config.yaml
d_model: 256
positions: "rope"
rope_fraction: 1.0
parallel_block: false
init: "normal"
init_std_o: 0.0
optimizer: "muon_variant"
beta1: 0.95
z_loss: 1e-05
Each number is 128 + 32 x the weight over its row's rms, rounded and kept within 0 to 255. Layers, rows and columns count from 0. The size above them is the row's rms in percent of the matrix's.

# layer 4 MLP down (transposed), 704x256, rms 0.0358, rows 646-680, columns 0-63
size [100  98 104 100 102 104 101  97  92  92  97 103 100 108 101 103  98 105  92 100  98  98  95 101  93  97 102 100  97  97 103 105 101 101  97]
[[125 157 123 158 131 203  71 106 162 155 112 129 156 100  95 165 132 199 138 160 131 101 121 138 161 156  95 104 208 138 122 151 146 164 133 152  96 132 133 103 129  90 138 166 128 102 110 125 165 146 124 139 109  71 104 131 124  86 142 123 131  79 191 171]
 [167 122 138 109 121 125 103  96 140 123 124  81 107 136 128 102 161 127 113  60 117 138 132 152 105 146 178 122  77 139 132  86 158 182 117 105  47  92 149 138 150  88  98 103 137 141 141 118 108 139 159  48 120 115 131  96 128 113  90 107 147  85 151 190]
 [133  82  41 146  75 162 151 142 142 135 107 187 126 159 142 137 141 106 123  90 157  84 159 101  96  75  81 148 140 156 177 136 165 133 132 133 156 166 118 134  93 155 122  77 104 131 122 116 205 132 110  95 110 133 149  89 134 102 129 154 160  95  91 150]
 [162 184  79 124 142  78 139 145  93  85 156 209 160 107 186 189 103 134 185 128 141 164 140 152 123 136 118 151 112 145  70 108 164 147 121  87 111 143 129  83 112 120 107 111 108 135 124  99  87  78 140 185 163 108 137 118 227  99 167 134  95 160 101 119]
 [187 150 116 107 128 186  88 127 158  96 128 172 102 131 155 124 183  72 112 131 178 108 156 140 119 126 150 114 148  92 103 130 147 150  98 163 117 130 199 173  89 101 116 150 166  77 170 113 126 122 168 114 143  93 152 178 123 158 128 145 162 106 135 161]
 [ 46  42 133  91 136 172 106 140 112 117  95 133 120 105 171 141 128 121 149 161 147 114 145 112 122 143 174 134 162 110  98 157 147 185  98  89 148 152 109  99 103 155 137 117  94 108 148 133 107 202 170 174 142  86 116 164 157 143 175 194 151 122 112 116]
 [116  52 123 177 170  67 121  91 130 130 130  84 138 124 116 108 143 201 143 116 152 137  68 125 119 114  84 105 130  99 121 198 136 139  84 136  85  68 120 140 159  98 119 155  78  81 123  98 162 101 168  79 126 127  95  98 169 167 138  94 120 102 102 176]
 [128 148  98 119 134  96 121 115 115 135 176  98 135 122 127  88 118 133  98 102 144 125  69 158 153 156  51 127 141 156 138 140 131  98  72 205 124  47 162  77  64 145 126 159 140 158 180 134 106 134 118 141  92 120 174 198 137 127 104 101 153 178 107 140]
 [131 169 142 109 180 140 170 105 169  69 126  85 136  81 159 114 147  61 108  67 201 171 140 130 217  82  73  63 110 153 118 125 156 142  84 109  80  86  87 137 137 127  97 140 154 126 142 118 127 164  79 143 177  61 149 146 136 104 114 190 117 186 114 134]
 [143 114 159 101 121 130 143  66  64  59 114 152 122  94 148 129  79 125 174  90 103 162 117 100 193 147 144 107  82 169 137 115 188 172 154 119 140  90 184 112 147  87 121 146 117 123 124 120  95 108 121 120 162 111 108 178 149 166  78 155 131 139 142  90]
 [145 102 163 118  77 138 126 133 164 141  89 152 126  91 153 109  94 126 112 126 107 109 142  72 107 110  96 142 159 134 154 132  94  93 139 166 224 156  82 124 117  62 179 151 174  97  97 153 145 110 126 118 125 169 110  84 171 128 175  64 175 154  94 171]
 [ 71  91 151 151 106 136 174 151 205 160 134 107 133 132 153 197 144  96 173  71 124 131 104  97 123  98  97 149 154 158 136 140 111 116 174 133  87 145 100 175 121 121 125 156  55 107 144 138 139  73 144 128 144 133 103  93 113  87 137 115 149 180 134 159]
 [137 133 120  79  73 144 108 113 165 124  62 128 140 190 143  91  86 142 175 131 132 139 215 176 174 124 135 140 138 135  97 152 141 138 126 146 169 149  65 135 133 113 113  99 104 112  83  75 140 205 137 174 149 119 104 128 137 197 147 117  97 105 102 124]
 [ 85  96 154 127  75 183 153 148 126  85 183 109 145  78 133 168 111 119 123 110 151 141 160  76  50 200 136 123 191 179 112 155  74 110 124  68 131 142 126 108  99 173  95  77 135 127 122 148 134  62  37  86 134 124 199 191 128 149 144 183 120 148 105 114]
 [179  88 145 173 104 145 113 151 157 151 140  96  84 163  90 118 147 182  96 134 144 139 110 149  73 138 103 150 134 204 102 151 166 135 129 172 153 153 126 137 132  56 157 177 116 104 131 122 179 156 111 118 157 115 149 148 189 149 140 110 219 159 109 176]
 [ 96  70 155 122 179 159  90 142 122 187  53  90 136  96 125 144 163  71 152 111 128 132 150 139 105 139 140 110 166 177 113 142 125 157 160 206 136 101  87 137 147 133 124 121 116 133  33 122  43 187 138 132 163 132  74 152 119 120 110 132 125 109  83 178]
 [100  95 101 203  88 151  89  98 163 162 106 144 104 130 102  78 131 139 182 116  83 110 158 139 128  75 138 127 163 133 144 111  75 135 118 121 123 100  98  49 150 161 127 124 146 121 110 153 144 169 188 130 173 110 135  77 163 193 134 153 145  98 109  95]
 [156 153 122 111 104 145 111 104 106 186 169 173 159 169 113 114  94 115 113  97 136 102 106 107  68 151  74 150  87 175  67 114  71 111  84 169 138 107 108 165 142 115 162 134 142 131 163 120 168 167 142  72 104 150  80 136 129 170 139 140 121 153  90 126]
 [132 112 146 159  95  87 130 144  81 178 152 104 142 185 101 143 122 126 154 185 136 107 136 182 155  95 106 139 112 126 113 136 126  86 116 153 128 123  90 131 123 201 112  94 128 159 108 188  88 120 163 151 156 139 101 175  94 121  88  95 105 101  85 157]
 [121  98  99  96 120 200 120 178 156 102 164 214 154  80  88 171 137 147 171 108 130 137 175 147 146 133 101 189 169 134 206 171 123 102 158 170  91 119 140 124  98 149 108 117  93 130 106 167 188 154 170 136 132 117 109 122 161 119 127  63  91 141 175 158]
 [ 98  91 166 113 120 181  96 207 117 117 161 120 115 109 135  83 153 131  92 115 138 132 175  47 105 182  96  97 172 124 107 152 123 124 116  85 165 137 102 176 128 192 147 165 141  88 119 172 104 106 108  65 102 136 111  86 174 140  95 149  95 163 156 131]
 [129 152 121 158 153  60 162 108 197 169 124 122 158 115  86 143 118 112 118 151 137 119 119 143  85 141 106 171 186 108 123 132 124 162 211 127 137 112 148 132 178 172 127 146 146 209 145 152  93 127 109 131 142 142 133 114 146 141 137 121 120 128  66 121]
 [169  90 114 172 127 147 108 184 136 108 127  60 113 166 120 139  87 255  98 163 135 137 138 115 158 106  86 161 144  90  78 139 115 158 140 159 104 135 146 131 141 141 156 146 130 154 132 135 148 156 143 127 127 105  98 160 110 168 160  93 114 131 132 163]
 [179 132  89 208 142 105 166 161 150 183 112 154 149  81  98 111 124 152 171 136 122 143 138 121 174 161 134 105 118 168 167 163 155 139 129 118 125 129 175  79 129  84 155 129 115 128  67 118 136 121 119  99 160 153 141 118 150 132 126 120 161  74 125  72]
 [113 115 133 119 214 121 191  98  98 102  88 125 137 159  98 139 136 173 175  64 117  95 149 116 100 147 168 134  92  97 154 143 131  85 124 177 110 154 130 148 157 126  64 141 151 168 130 129 161 147 137 174 129 121 107 116 123  84 144  97 155 140 132 123]
 [100 132 118 102 150 194 118 128 163  44 196 124  90 149 134 127 148  32  69 126 134 211 168 164 161 101 149 108 114 107  76 124 165 111 151 145 132  98 138 145 158 182  79 131  91 137 111 166 119 182  91 143 148 118 125 116 110 140 120 123 150 141 140 155]
 [119 165 212 110 153 158  89 158 120 106 126 167 141 129 188 154 147 196 103 156  41 202 111 211 108 183 121 119  98 147  89 155 124 122 168 144 112 145 204 115 110 179 122  36 147 118  96 119 140 109 118 159 112 155  97 132 113 118 124 106  78 155 142 126]
 [ 86 159  92 117 149  92 115  79 102 137 121  86 164 140 114 145  87 141 134 122  93 142 178 115 130 135 148 155  58 146 140 200 111 175 201  94 130 163 189 166 178 118  90 143 203 133 192 129 110  94 147 147 124 135 147 103 178 222 128 121  98 165 110 170]
 [177 103 160 120  83 103 123 134 161  83 117 158 167 153 115  71 167 134 182  99 115  76  80 151 100  80 127 124 149  91 124 150 136  63 127 158 126 155 116 109  85 138  88 132  81 168 126  86  92 115 107  92 132 101 130 110  59 152 150 140  82 117 202 196]
 [218 146 151 114 108 142 121 108 109  79 142 134 172 150 144 162 157  61 123 158 163  96 160 127 116 145  86 112 113 162 143  79  86 133 147 144 191 139  47  94 131 119 138 116 110 147 118 138 159 122  77  99 137 108 146 159  85 153 140  64 148 155 183 118]
 [175 210 141 125 168 178 115 119 149 125 144 176 169 136 170 126 100  84 180 129 129 115 120 128 174 137 135 109 183 132 153  73  81  79 128 158 177 161 123  97  88 128  46  62 127  92 159 127 138 161 143  97 133 172 138  91 133 109 177  84  99 126  74 123]
 [159 135 103 114  98 128 124  81 101 106  69 160  90 138 109 102 160 154 168 117 134 126 111 112 149  76 156 132 132 130 174 129 153  54 134 169 195  92 124 139 112 142 105  85 122 180  75 110 126 159 113 146 135 123 114 118 135 137 140 104 123  57  85  66]
 [ 66 102  94 109 120  97 141 112 140 113 137 115 128 109 158  94 157 114 132  94 174 100 127 109 148 123 131 187 131 115 130 133 121 130 180  65 102 131  96 158 150 186 153 156 144 182 192 139  91  77 190 177 163 168 149 107 125 180 112 102  87  72 169 122]
 [177  97 183 107 154 114 141  72 153  95  96  77 156 110 131  95  74 120 135 108 139 138 117 116  95 116 149 136 110 131 183 163  66  91  92  94  98 158 159  97 106 136 169 164 131  87 127 163  98 170 132 144 108  96  93 114 149 147 151 138 135 130 153  96]
 [ 66  68 162 141 141  82 129 138 133 124  80 186  99 108 118 132 101 125  79 121 175 125 141 113 115 150 121 130 146 117 158 126 172 173 141 150 166 119 172  57 117 111  51 160 133 127 162  74 162 104  77 119 123 127 126 123 143 115 108 140 152 130 156 132]]
# layer 4 MLP gate, 704x256, rms 0.102, rows 647-681, columns 0-63
size [ 97 103  95 102 103 104  94  91 100  96 108 101 110 104 100  99 104  91 102  94  99  97 109  91  95 100 100 101  93 101 103 102 101 101  98]
[[126 126 151 133  99 153 148 177 111 124 166 182 144  98 186 114  85 111 114 169 139 118  99 159 171  74 121 144  90 167 128 151  75 121 130 188 129  98  72 161  91 154  89 147 202 153 100 142 145 112 144  79 129 151 105  90 151 123 128 176 139 147 191 119]
 [129 112 245 160 109  71 104  95  84 130 141  84 144 114 157 147 109 119 127 146  91 141 114 148 166 137 169 153  90 172 139  80 115 121 126 135 147 102 104 102 106  89 225 126 160 103 141 178 140 127 127 113 119 165 111 144 143 122 173 127 158 138 113 160]
 [189 128  85 104 127 137 156 186 132 137  71 183 101 109 149 149 155 103  79 100 148 119 114 141 148  62 134 121 130 142 116  85 156 123 132  45 100 138 141  92 172 138 132 140 133 151 118 155 117 130 168 117 107 152 100 128 137 154  90 143 113 156 103 118]
 [111 167 103 156  98 136 153  79 130 100 159  61 138 129 133 143 166 109  99  85  67 107  93 119 181 152 141 107  91 139 122 142 109 157 121 127 110  97  99 102 145 143 143 140 149 172 112 155 181 146 173  91 139  92  79 149 104  69  78 135  60 147 159 155]
 [149  96 153  92 132 152 124  79 101 130 118 170 100 123 136  85 185 160  89 156 100  70 142 100 123 124  81  99 114 130 104 113  80 109 184  75 136 137  61 130 125  71 125  87 145 109  84 152 128  93  60 146 142 143 144 186 106 126 187 141 111 149 109  98]
 [129 129 133  96 132 162  89  69 100  81 153  80 168  94 133 137 122 154 130 157 105 238 184 105 160 139 137  93 112 137 143 135 103 127 161 176 142 160 124  62 179 109 111  88 152 141 117 105 130 131 110  98  46  80 169 125 165 151 119 165  90 116 142  80]
 [102 140 105 127 177  93 155 147 158 113 148 176 109 148 162 165 128 121 147 155 112 118 201 148 107 128 159  49  97 182 100  79  79 114 122 148 133 101 147 124  97 161  91  74 131 118  96 107 114 125  99 107 115 119 143 154 117 105 115 156  92 169 100  91]
 [116  96  96 139  86 151 149  80  82 131 168 140 119 186 120  83 144 180 159  87 144  64 115 118  87 105 184 159 101 109  78 102 134 135 136 127  76 171 100  85 167 126 144 150 129  95 117 166  85 114 109 139  96 130 142  73 131  85  91 166 145 118 107 164]
 [189 128 154 141 115 159 135 120 154 122 109  63  91 109 134 132 109 125 160 191 141 149 190 143 160 120  87 134 115 131 125 148 134 127 166  95 157 142 116 159 136 144  69 143 147 127 106  98 150  72 198 102 149 140 159 146 134 130 132 144 121 149 161 151]
 [155 129 130 140 152 108 126 106 174  87 160 109 103 147 134 143 114 138 122 111 103 181 120 112 154 141 126 160 162 135 143  81 166 165 154 135 142 131 201 102 152 187 136  49  78 130  87 143  77 151 160 131 151  93 139 131  90 143 143  79 171  92  73 169]
 [ 98 105 140  65 125 114 170 178 134 125  81 137 171 113 121  94  60 109 131 139 155 107 153 180 131  76 125  79  75 184 152 139 177 148 137 157 155 124 133  72  93 157 164 149 181 131 147 126 149  90 184 135 122 139 125  97 198  72  90 138 134 112 129  55]
 [ 91 149 142 112 158 184 160 181 119 129 184 177 108 147 132 160 176 120 139 116 164 163  16  70  61 132 130  56 138 133  89  80 177 160 119  94 101 169 104  84 136 150 119 140 141 112 167 105 146 138 127 197 111 151  94 118  90  81 120 112 117 140 156 137]
 [144 115 157 175 164 156 121 141 110 175  91 137 111 100 121 143 145  77 143 100  81 128 146  97 144 142  96 105 147 156 226 105  49 157 110 137 111 128 119 153  91 132 131  74 112 142 113 148 159 101 170 143 151  48 148 179 190  93 127 146 118 154  78 109]
 [130 136 119 159 106  96 193 171 154 141  86 141  85  92 169 146 103  75  43 157 147 125 154  80 170 103 142  44 125 113  81  46 178 173 181 140 117 127 113 173 104 168 129 127  72 152 101 105  99 128 145 130 136  80 159 124 131 111 171 194 151 161 170 146]
 [145 179 110 111 117 135 110 137 120 171  71  81 126 180 109 157 131 104 130 118 126  95  86  52 114 121 122 176 108 176 123 140  85 145 185  93 128 169 151  72 106  50 144 120 184 101 133 120 167 167 148 126 111 165 112 146  73  91 168 117 123  93 160 105]
 [110 143 164 100 144  83  99 211 194 113 193 148 145 120 109 137 102 153 136 169 143 141  95 191 134 122  69 108 112 147 146  89 122 151 110 202 150 140 141 146  99 153 102  94 143 130 142 126 158 128 127 114  48 119 117 110 111 169 128 127 113  54 156 127]
 [169  73  98 100 144 132  97 186 139  83 118  87 143 110 112 107 135 122 153 145 145 119 102 147  94  90 132 161 136 112 163 190  79 143 114 185 139 148  85 137 113 141 101 106 108 119 146 139 162 123  84  95  87  96 171 110  92 158 107  56 150 113 121 101]
 [ 94  83 152 127 127 110  44  62 143 129 154 179  88 101 114 133 101  99 121 128 127 149 104  67 125 220 153 121  94 116 127 123 147 109 137 125 143 100 160 175 123 129 147 169 102 168 107 155  87 153 103 171  83 101 108  92 104 118 163 143  98 122 144 155]
 [153 132 124 148 140 155 152 135 163 138 139 167 149 103 103 184 111 150 122 100 152 174 129 118 115  92 105 116 146  96 108 111 129 101 152 133 130 139 136 119 160 107 132 148 185 137 149 117 181 156 213 172 168 221 153  88 112 167 108 163 119 193 192 108]
 [131 119 171 151 123  93  90 172 122 134 152 117 161 120 133 155 157 125 158 130 151  93 121  83 103 166 129 125 133  62  88 180 126 155  71 141 138 197 139  84 128 130 160 134 119  87 179 101 159 140 181  95 164 155 104 123 133 117 117 152 129 134 174 110]
 [125 180 184  81 151 130 107 119 123  95 122 117 151 126 175 134 140 128 110 117 111 111 100 148 118 135 109 133  97 139 128 125 164  79  68 166 110 144 134 105 175  92 138 209 156 116 107  82 155 130  96 113 150 136  87 101  90  68 134 145  48 171 134 109]
 [126 160 137 164 148 148 103 163 104  62 159 126 122  83  85  88  99 120  87 138 118 117 176 142 140 112 101  85 116 101 180 195 135  81  91 141 155 117 114 191 127 135 113 102  85 106 111  82 107  91 131 127 137  97 100 138  66  82 172  80 141  72 130 155]
 [138 124 120  76 107 107 141  88 101 157 173  63 160 132 135 119  79 172 115 117 116 132 181 145 138 127 144 160  79 154  93 154 124 148  88  99 127 149 127 113  90 166 149 145  97 182 113 112 158 117 175  94  67  71  55 114 117 109 111 135 120 137  91 145]
 [148 190 162 111 161 143  59 154 123 157 184 121 133 131 163  74 141  91 155 116 122  97 185 119 119 112 106  98  90 169 154  82 122 152  88 112 104  98  91 123 116 168 176 120 147 164 130 137 167 115 205 103 129 109 118  86 151 151 147 107 120  97 135 197]
 [181 167 106 179 139  93 155  86 101 124 134  73 128 117 147 175 132 148 161 148 146 180  90 143 116 110 175 115 198 119  88 186 139 131 186 113 153  94  93 196 118 141 149  97 119 139 127 134 155 124 110 172 140 157 174 145 157 129 135 137 189 105 146 129]
 [156 160 129 162 106 148 102 150 128 179 114  87 150  81  86 149 126 115  46 175  94  79  99 156 109 131 139 182 111  98 121  97 127 170 117  94 144 147 191  93  86  78  82 148  98 104 115 128  90  99 158 135  93 147 132 146 121 169  90  59 112 160 149 144]
 [158 160 172 164  57 163 110 120 136 106  96 135 115  92 169 115 144 137 124 107 122 121 121  82 145  97 146 140 134 108 102 111 143  89 136 125 102 118  78 160 118 134 120 102 120 155 127 103 123 122 130 153 184 188 164 123 141  78  69 181 118  74 193  98]
 [ 91 146  72 145 194 126 124 119 122  83  75  89 136  93 140 145 136 122 104 143 106 183  89 161 101  74 109 145 167  89 130 159  96 141  91 160 133 119 114  65 155 133 176 106 118  93 121 151  48 126 113 129 125 146 149 156  98 151 110  91 104 145 117 188]
 [132 134 100 119 160 116 157 159 114 158 136  69 154 144 165 117  88  95  84 169 157  76 144 110 126 117 153 178  91 124 140 111 113  97 115 138 106 129 105 127  86 108 159 193  87  99 178 193 131 150 155 116  95 127 119 115  96 108 126 118 157 127 136 151]
 [117  91  88 115 117 103 149 168  90 104 107 171  84 182 135  71 132 160  98 128  51 104 142  84 131 142 144 154 125 171  81 116  82 105 196 196 122 101  70 139 174 156 147 112 118 126 140 130 169  94 149 113 102 138  92 155  58 119 114  77 193 108 121 112]
 [148 141 156 107 132  96 114  91 175 130  85 148 199 142 106  81 162  80 122 125 170 101 121 108 132 139 112  68 102  76 124 121 131  84  73 109 126 109  52 106 101 101  43 106  81 125 187 143 114 137  82 137 136 154 148 119 165  99 133  83 186 131  89 150]
 [162 118 149 102 206 122 154 122 168 143 136  94 102 152 162  94 145 168 126 117 133 151 142 111 111 158 206  85 109 174  50 112  78 131  60 118  62 135 148 158 167  96 110 120 141 119  89 130  60  92 116  94 155  75 126  94 136 103  93  97 124 162 161  95]
 [149 139 130 128 144 120 140  91 131 108 146 187 150 148 129 105 136  99 104 133 165 146 112 157 125 112  63 142 151 138  10 148  67  85 123 170 142 121 181 107 121 149 112 122 114 180 127 165 153 192 168 184 102  81 124  95 129 144  80 144 161 104 107 127]
 [144  99  84 179 127 162  84 109 137 106 149  96  97 132 109 108 138 211  45 168 143  61 118 126 135 129 134 121  57 135 172  94 144 143 128  81 133 166 149 161  94 100  98 121 174 100 154 123 115 203  98 142 160 123  91 166  87 124  92  97  79 161 154 104]
 [151  98 149 123 110 186 120 102 110 101 112 190 160 128  86 144 146  91 120 178  68 158 139 141 132 169 124 174 127  56 118 161 128 148 158 112 117 121 139 163 119 101 159 111  99  81 158 134 117 141 164 117 154 122  60 133  98 136 137 132 137 112 149 144]]
# layer 4 MLP up, 704x256, rms 0.107, rows 647-681, columns 0-63
size [ 96 104  99 102 102  98 100  90  92  92 104 101 110 100 104 100 105  88 102  93  98  96 103  95  91 106 101 100 102 107 101  97  98 102  96]
[[ 87 126 154 136 173  62 154  87 192 151  86 136  86 109  97 110 147 143 140 193  42 134 159  88 138  73 125 141  88 149  74  69 105  83 132  57 143 122 166  89 130 150 170  90 153 162  92 112 126 174 116  76 167 153 137 111 185 141 150 198 164 134 151 121]
 [148 191  90 127 158 149  93 145 109  97 169 131 117 128 158  55 160 117 207 136 133  83 105 144 128 151 139 168 137 137 129 137 141 134 138 153 125 196 138 150  39 149 139 121 149 127 117 165 131  94 113 134 126 138 151 130  93 149  56 103 103 142  75  95]
 [104 123 165 102  52 121  89 122  79 139 111 144 140 171 105 136 181  94 137 142  99 179  90 130 105  45 166 121 119 110  99 103  83 110 159 146 164 101 146 144 136 114 133 163 129 136 130  67 127 131 110 152 149  99 102 123  99 147 160 147 184  86 133  88]
 [142 115  92  75 158  86 181 131 193 110 140 133 118 169 108 198 154 128 110  93 130 144 124 173  89 185 130 130 179 115 142 134 144  99 116 116 163 113  89 152 129 141  87 120  99 134 116 161 167 148 111  86 138  97 157 143 110 141 138 152 152  80 129  51]
 [169  64 138 119 167 142 100  61 131 106 137 108 135 172 115 149 131 166 175 160 137 112 109 119 101 109 143 170 158 163 166 181 134 143 105 121 138 136 154 128 125 156 101 167 116 109 161 144 119 152 128 142 136 171 132 142 143 178 109  70 112 132 109 140]
 [122 119 104 113 156  81 109 170  82 134 103 136 111  96 118  99 102 175 105 106  79 131 164 127 118 137 129 124 214 147  89 139 125 123 157  99  77 111 135  94 161 151 142 133  84 152 146 116 179 108  43 129  80 110 117 111 164 148 147 160  79 102 123  70]
 [150  86 139 116  69 136 137  78 140 168 140 119 132 109 139  99 132 113 133  99  99 109  84 101 169 117  98 179 125 147 128 181 164 131 131 109 100  97 118 173 193  95 126 127 130 137 183 176 148 125 164 146 114 193 191 101 186 197  95 101 101 177 151 121]
 [170  73 100  90 155  72 183 165  97 102 159 123 168  92 117  96 108 127  95 140 141 175 122 112 175 109  93  91 118 152 211 111 105 104 126 103 140 110 111 146 106 128 151  91 145 148  97 149 125 131 148  87 132 122 151 116 103 155 132  71 103 202  96 103]
 [138 180  92 165 173 138 131 172 118 121 124 102  78 193 185 138  71 108  88 181 131 118 117 107  60 209 112 148  79 128 127 142  94 141 107  47 151 122  93  98  66 136 158 147  67 164 144 185 155 131 118 162 141 145 158 122  74 165  66 187 137 110  96 104]
 [158 118  98 214  73 138 106 114 133 131  93 175 137  83 152  84 150 115  95 159 148 113 106  86 109  94 139 148 101 132  33 134 136 126  87 140  87 120  86 100 146 121  90 133 126 133 176 118 130 186 195 147 166  58 129 149 112  99  74 142  72 179  95 190]
 [147 105  97 166  96  90 112 123 162 114 118 108 170  88 103 114  89 179 152 147 166 152 155 138 146 131 164 125 145 116 101 136 153 139 117  83 120 137 102 112 179 200 168 106 145 148  52 141 162 108 117 150 110 131 148 135  49 123 110 161 131 160  99  81]
 [110 149  95  97 139 123 116 161 175 133 104 139 146 128 129 125 168 155 161 134 132 168 159 110 130 149 186 118 134 126 154  90 122  97 167 110 157 134 119 118 165 137 124 164  43 100 129 172 160 170  80  74 128 162 103 137  91 116 161  98  81 169  96 160]
 [162 153 121 131 145 171 118 115 119 110 119 124  96 166 117 108 128 115 115  87 169  87 120 138 119 178 131 137 181  91 135 103 121 151 162 134 135  86  91 118 112 104 197 111 172  66  53 110 107 113 151 113 117  99 158 129 153 154 163 122 154 123 236 125]
 [111 180  95 174  97 150 120 114 150  86  74 118  55  88 154 138 108 115  86 170 174 133 132 134 139 150 165 127  97 135 137 105 128 216 178 162  98 178  86 135 128 120 110 141 152  99 112 135 107 139 120 192 119 151 132 132 142  86 101  98 134 148 162 189]
 [173 166 105 134 153 177 121 185 129  69 167  80 134 127 138 135 160 130 135 174 122  98 169 144 100 180 154 133 105 129 128 229 141 127 155 109 177 149 142  94 126  85  72 182 171 116 154 111 145  99  90 201  89 178 133 111 136 200 149 139 139 103 159 103]
 [155 125 103 167 106 130 117 149 133 118 109 133 119 157 127  98 137 143 155 140 139 175 145 130 129 104 198  48  95 123 162  93 130 102 167 125  66 122 142 105 146 150 145  91 136 147 139 117 117  76 108 169  98 139 138 182 157 133  76 150  99  51 119 124]
 [128 127 141 157 142  66  81  83  36 121 149  97 166 137 107 110  71 140 211 132 116  66 104 139 209  49 137 130 170 132 106 156 115  90  70 125 131  88 165 123 134 143 123 109 143  71 101 110 170 101 102 148 111 113 113 115 136 106 199  96 169 114  99 126]
 [139 146  72  69 155  86 162 156  81 115  83 126 136  97 112 134  90 139 144 112 158 118 156 162 123 123  70  64 163 114 170 157 120  67  94 122  84  65 140 146 184 120  88 130 170 146 131 116 116 142 168 100  94 115  92 120 183 102 102 152 142 130 179  91]
 [132 146  89 136 202 106  88 140  88 107 129  90 155  77  86 106 136 130 111 143 156 106 148 142 129  88 145 128 168 170 125 111 148 100  95 151 184 200  90 162 128 148 103 120 201 172 148 128 136 100  89  52  76 105 149 165  56 139 107 130 101 121 130 167]
 [ 91 134 133 116 173 134 110 113 176 124 126 113 126 140 119  61 138 132 117  77  56 114 125 122 171 173 103 112 126 148  45 110 166 175 179 127 144 154  84 130 107 113 157 140 165 142  92 157  93 155 124 128 174 158  87 113 151 148 111 183 200 110 126 128]
 [113 109 115 136 155 154 110 163 104  93 130 127 152 108 129 136 162 137 194 161  91 113 150 120 132 202 160 127 132 117 175 116 145 177  98  87  97 144 102 105  79 121 131 128 140 108  86  81 114 151 115 118 118 114 106 147 143 160 121 101  93 161 112  54]
 [115 128 106  62 113 151 104 127 118 143 108 160 128 126  89 149 139 119 110 140 156 155 155 122 142 139 109  99 123 152 146  82  86 173 119 114 137 122 185 181 166 157  84 132 123  72  89 135 140 119 201 108 170 212 137 151 137  97  82 121 156 157  70 150]
 [117  68 134 132 118 121 209 140 163  79  86 132 162 117  86 144  93 145  68 107 114  91 105 117 131 148 117  99 115 114 159 106  82  95 133 145 144 140 116 184  65 111 172 148 138  99 177 161 101 100 138 121 160 118 159 119 111 145 122  70 118 152 109 144]
 [114 148 147 167  94 112  70 143 103 139 150 110  81 109 137  88 165  85 148 151 124 160 106 188 144  93  98  79 141 127 108 104  83 147 116  68 146 154 126 124 132 144  89  81 126 100 151 129 137 152 187 158 105 164  94 134 175 139 132  98  82 169 110 129]
 [138 102 181  99 103  90  80  99 129 147 105  81 141 158 174 159 145  98 184 125 137 157 145 113 135 104 131 103 110 109 132  71 140  67  82 200 157 107 113  96 143 180 115  80  80 133 158 137 161  99  69 139 115 106 107 163 142  80 108 135 153 167 110 105]
 [165  80 100 182 138 173  93 198 173 146 241 151  85 129 108 122 128 149 131 115  80  40  94 205 150  66 162 130 184  95 116 102 142 160 104 130 158 142 185  88  77 136 161 137 102 155  89 141 121 154  99 113 150  96 103  87  77 149 141 137 141 148  91 122]
 [ 84 132 115 106 111 119  48 166 102 122 161 145 112 109 110 123 106 111 146 157  86 159 154 171 118 142 121 151 177 161 127 107 128 141 138 161 139 153 152 153 114 168 108 122 157  73 130 111 167 120 124 125 127 154  96 130  66 121 137 106 181 142 123 146]
 [151 139  93 192 119 105 159 151 142 124 155 165  81  79 133 120 130 128 101 164 152 148 144 140 101  96 155 159 115 131  94 128 113 158 113 190 130  73 160 146 169 186  82  71 123 147 111  92 195 118  95 144 170 147 135 120 142  77 117 147 174 162 122 127]
 [177 140 126  64 185  73 117 180 108 120 136 165 117 183 113  68 148 140 121 162  83 169 133 126 150 120 158 156 139 159 102 122 111 172  99 103  56  82 141 141 158 130 130 231 126 174 100  87 104 104  78  98 116 121  91 186 137 101 174 141 127 149 145 172]
 [133 104 151 159 125 177  85  67 132 114 151 165 131  58 154 103  88 144 136 116  96 129 134 134  86 111 110 129 149  88  99 123 133 127 124  89  78 102 147  73 182 156 136 118 134  94 114 134  75 133  44 123  98 142 189 115  80 100 135  70 176 168 159  95]
 [ 91 165 119  66 156 140 140 143 137 100  81 130 167 152 140 128 120 118  99  80 150 134 115 130 132 144 105 104  96 124 123 134 101 156 128 117 161  81 101 112 177  82 136 137 138  63 103  82 148  60 109 111 151  73 130 140 139 140 128 123 127  99 101 135]
 [195 160 173 121 186 105  67 120  94 171 145  90 148 144 107 144 128 105 108 125  69 169 157 164 139 137 136 126 204 130 137  77 143 164 128 138  82 123 107 115 115 123  78 117 178  67 123 166 116 145 104  69  98 121 100 137 197 164 128 144  89 112 109 161]
 [149 143  97 125 121 113 130 152 141 143 114 114  81 147 146 117 134 157 146 137 125  89 144 129  51  92 114 110 137 168 110 111 177 100 148 158  92 119 104 170 141 171 110  98  81 199 108  87 161 216 119 151 105  91 133 134  97 148 167 132 115 141 114 122]
 [142 165 180 111 167  96 151 113 164 131 170  94 154 139  97 134  66 124 152 154 122 148 112 133  85  90  87 130 101 131 118 107 111  88  93 160 157  63 176 182 131  93 164 114 118 138  55 162  95 144  93  85 104  99 117 185 142 127 126 131  89 166 186 105]
 [ 88  95 102  83 148 154 121 144 118 106  98  98  68 152 156 145 159 154 132  57 153 125 132  95 175 139 134  94 138 117 146 156  46 100 130  93 103  72  97  68 133 196 173 109 152 138 151  54  95 139 160 156 141 122  65 132  58 186 184  86 135 123 113 131]]